{
  "num_hidden_layers": 12,
  "head_dim": 64,
  "intermediate_size": 256,
  "positions": "rope",
  "init_std_qkv": 0.0617,
  "init_std_down": 0.0,
  "lr_mult_o": 0.949,
  "max_grad_norm": 0.5,
  "decay_fraction": 0.831,
  "train_tokens": 103300000
}
Each number is 50 + 12 x the weight over its row's rms, rounded and kept within 0 to 99. Layers, rows and columns count from 0. The size before them is the row's rms in percent of the matrix's.

# layer 5 MLP down (transposed), 256x96, rms 0.173, rows 242-255, columns 64-95
099:45 78 52 28 46 63 48 64 32 47 47 47 66 56 59 77 49 40 30 59 51 60 67 34 70 66 41 55 45 57 36 55
104:54 68 31 50 72 45 48 45 33 41 27 68 30 50 49 43 55 53 55 51 58 50 54 62 39 60 33 57 41 62 54 74
103:52 35 31 61 47 69 42 37 41 67 50 48 48 42 48 57 38 37 66 57 69 60 55 61 63 55 62 61 59 49 52 48
102:49 53 55 29 45 76 54 48 58 65 51 52 50 60 40 53 99 37 54 49 63 58 34 50 58 67 36 59 41 53 48 63
110:58 37 50 35 41 52 55 37 56 67 64 49 28 65 56 37 50 43 69 63 59 50 60 66 54 46 49 38 56 64 35 50
103:41 56 57 54 42 52 45 66 36 47 54 38 51 46 35 49 54 56 60 58 32 65 29 26 39 36 39 41 48 54 74 44
109:47 41 59 50 19 53 52 50 60 65 64 65 67 44 43 37 18 63 70 62 32 27 63 52 40 33 37 46 26 39 47 59
099:60 53 41 54 47 53 49 64 56 41 58 58 44 68 37 21 45 53 50 51 59 67 51 69 59 43 55 50 44 82 56 46
098:54 37 61 57 47 54 51 70 61 59 70 54 50 65 63 71 53 64 39 49 65 42 50 61 62 45 59 24 39 48 61 74
098:60 39 51 34 54 52 47 72 35 53 42 43 59 48 46 41 59 85 59 68 33 43 65 46 57 40 56 27 48 30 35 46
099:39 27 49 54 51 22 40 42 60 66 50 34 57 31 39 52 72 51 57 56 44 40 44 56 65 37 33 58 36 58 61 52
100:48 63 58 39 39 47 46 66 63 55 45 30 31 61 35 71 58 52 56 48 42 52 35 56 38 73 43 38 49 49 65 71
102:61 62 54 75 41 70 37 55 63 49 44 53 45 54 28 40 46 32 56 29 60 67 45 44 45 49 65 51 54 74 44 41
103:72 41 38 45 50 59 52 67 33 56 43 58 47 45 54 54 42 64 21 84 63 62 37 45 64 34 62 28 46 47 60 58
# layer 5 MLP gate, 256x96, rms 0.199, rows 243-255, columns 64-95
103:56 55 47 22 51 61 35 57 41 54 43 46 57 55 73 70 37 41 54 29 50 32 73 58 40 54 78 41 45 57 58 65
110:45 41 49 63 55 32 39 51 45 50 66 50 53 58 41 43 33 23 51 48 47 70 49 44 45 59 34 63 67 43 49 48
115:48 27 64 47 53 62 57 48 59 19 74 47 53 46 43 43 80 72 37 55 36 66 38 70 65 52 64 61 51 50 47 43
102:68 88 23 52 52 40 53 61 63 57 39 65 44 53 43 50 52 61 52 44 40 48 49 52 55 42 71 49 39 53 61 72
097:65 63 51 59 58 39 36 68 73 41 58 58 53 38 40 47 50 50 41 54 45 66 52 21 65 54 55 30 47 61 49 43
111:41 50 39 44 47 43 61 40 26 60 60 51 54 59 54 47 46 61 55 40 57 68 36 65 54 37 44 35 68 47 57 32
099:66 47 51 40 33 41 44 45 64 60 61 67 62 56 43 48 59 32 50 56 49 38 50 64 60 50 18 59 29 61 52 16
096:49 32 44 50 87 31 62 32 43 49 59 48 52 43 37 32 73 58 43 62 47 43 79 46 52 45 39 50 41 69 59 43
100:44 42 37 58 47 41 50 39 52 50 53 43 35 44 31 37 52 44 52 44 38 62 60 75 22 49 57 39 47 73 59 65
097:58 56 58 61 58 38 34 27 37 57 69 58 59 43 47 40 47 46 53 50 47 74 53 52 61 52 51 40 66 66 63 67
103:38 35 35 61 50 45 44 53 58 46 31 37 33 49 39 23 57 70 36 40 52 53 61 58 53 48 67 37 46 55 71 53
099:40 55 51 67 50 46 59 44 54 63 43 50 35 23 64 50 31 38 51 47 65 52 36 38 59 61 55 68 66 61 58 44
108:48 60 62 45 54 43 40 44 24 48 28 53 53 45 34 41 52 53 48 38 68 48 56 42 61 50 49 48 61 30 45 51
# layer 5 MLP up, 256x96, rms 0.192, rows 243-255, columns 64-95
106:58 54 62 52 39 30 50 32 67 56 62 66 36 29 47 51 48 58 64 33 46 52 27 43 34 44 60 57 40 50 40 53
119:69 55 47 52 44 62 74 67 51 60 28 59 58 62 42 34 53 57 57 59 49 32 65 28 88 60 45 41 36 45 45 57
105:52 44 68 63 52 68 45 55 61 43 69 32 56 54 52 54 80 60 40 50 45 44 43 80 60 52 45 48 46 49 52 30
114:33 60 63 57 32 57 65 49 35 37 29 37 47 66 46 44 47 45 41 59 53 54 73 47 57 46 64 39 67 47 36 67
098:51 57 52 41 41 53 55 47 78 53 34 49 43 33 67 49 59 56 71 45 30 48 59 33 56 46 52 60 34 42 59 52
119:60 52 45 58 66 44 47 59 59 53 53 46 48 67 54 47 33 48 44 70 73 45 45 53 53 59 41 36 49 58 63 70
101:43 54 52 75 55 35 70 51 55 41 49 56 59 53 56 47 46 60 42 50 40 43 39 34 69 54 60 40 39 59 66 59
097:48 55 56 56 60 43 64 62 40 36 46 45 52 59 31 60 45 63 67 51 53 48 56 38 78 40 39 47 58 33 75 59
101:34 61 34 35 47 50 36 38 44 51 38 53 23 45 37 49 53 29 54 32 48 62 46 47 49 43 60 70 46 35 55 40
098:64 26 37 23 62 50 41 64 50 40 43 58 47 57 37 36 53 44 30 55 58 65 46 51 57 50 54 28 38 61 67 65
101:61 57 50 53 42 42 52 54 45 43 30 32 45 54 51 23 77 65 51 43 55 38 51 49 67 55 44 52 30 51 77 55
101:58 75 56 26 37 42 51 71 53 47 45 56 70 43 76 58 43 63 65 34 50 29 47 70 48 59 48 69 55 51 58 65
103:46 36 55 39 32 43 51 37 47 52 52 31 64 35 70 53 57 65 52 62 54 62 33 62 58 59 60 52 39 76 26 59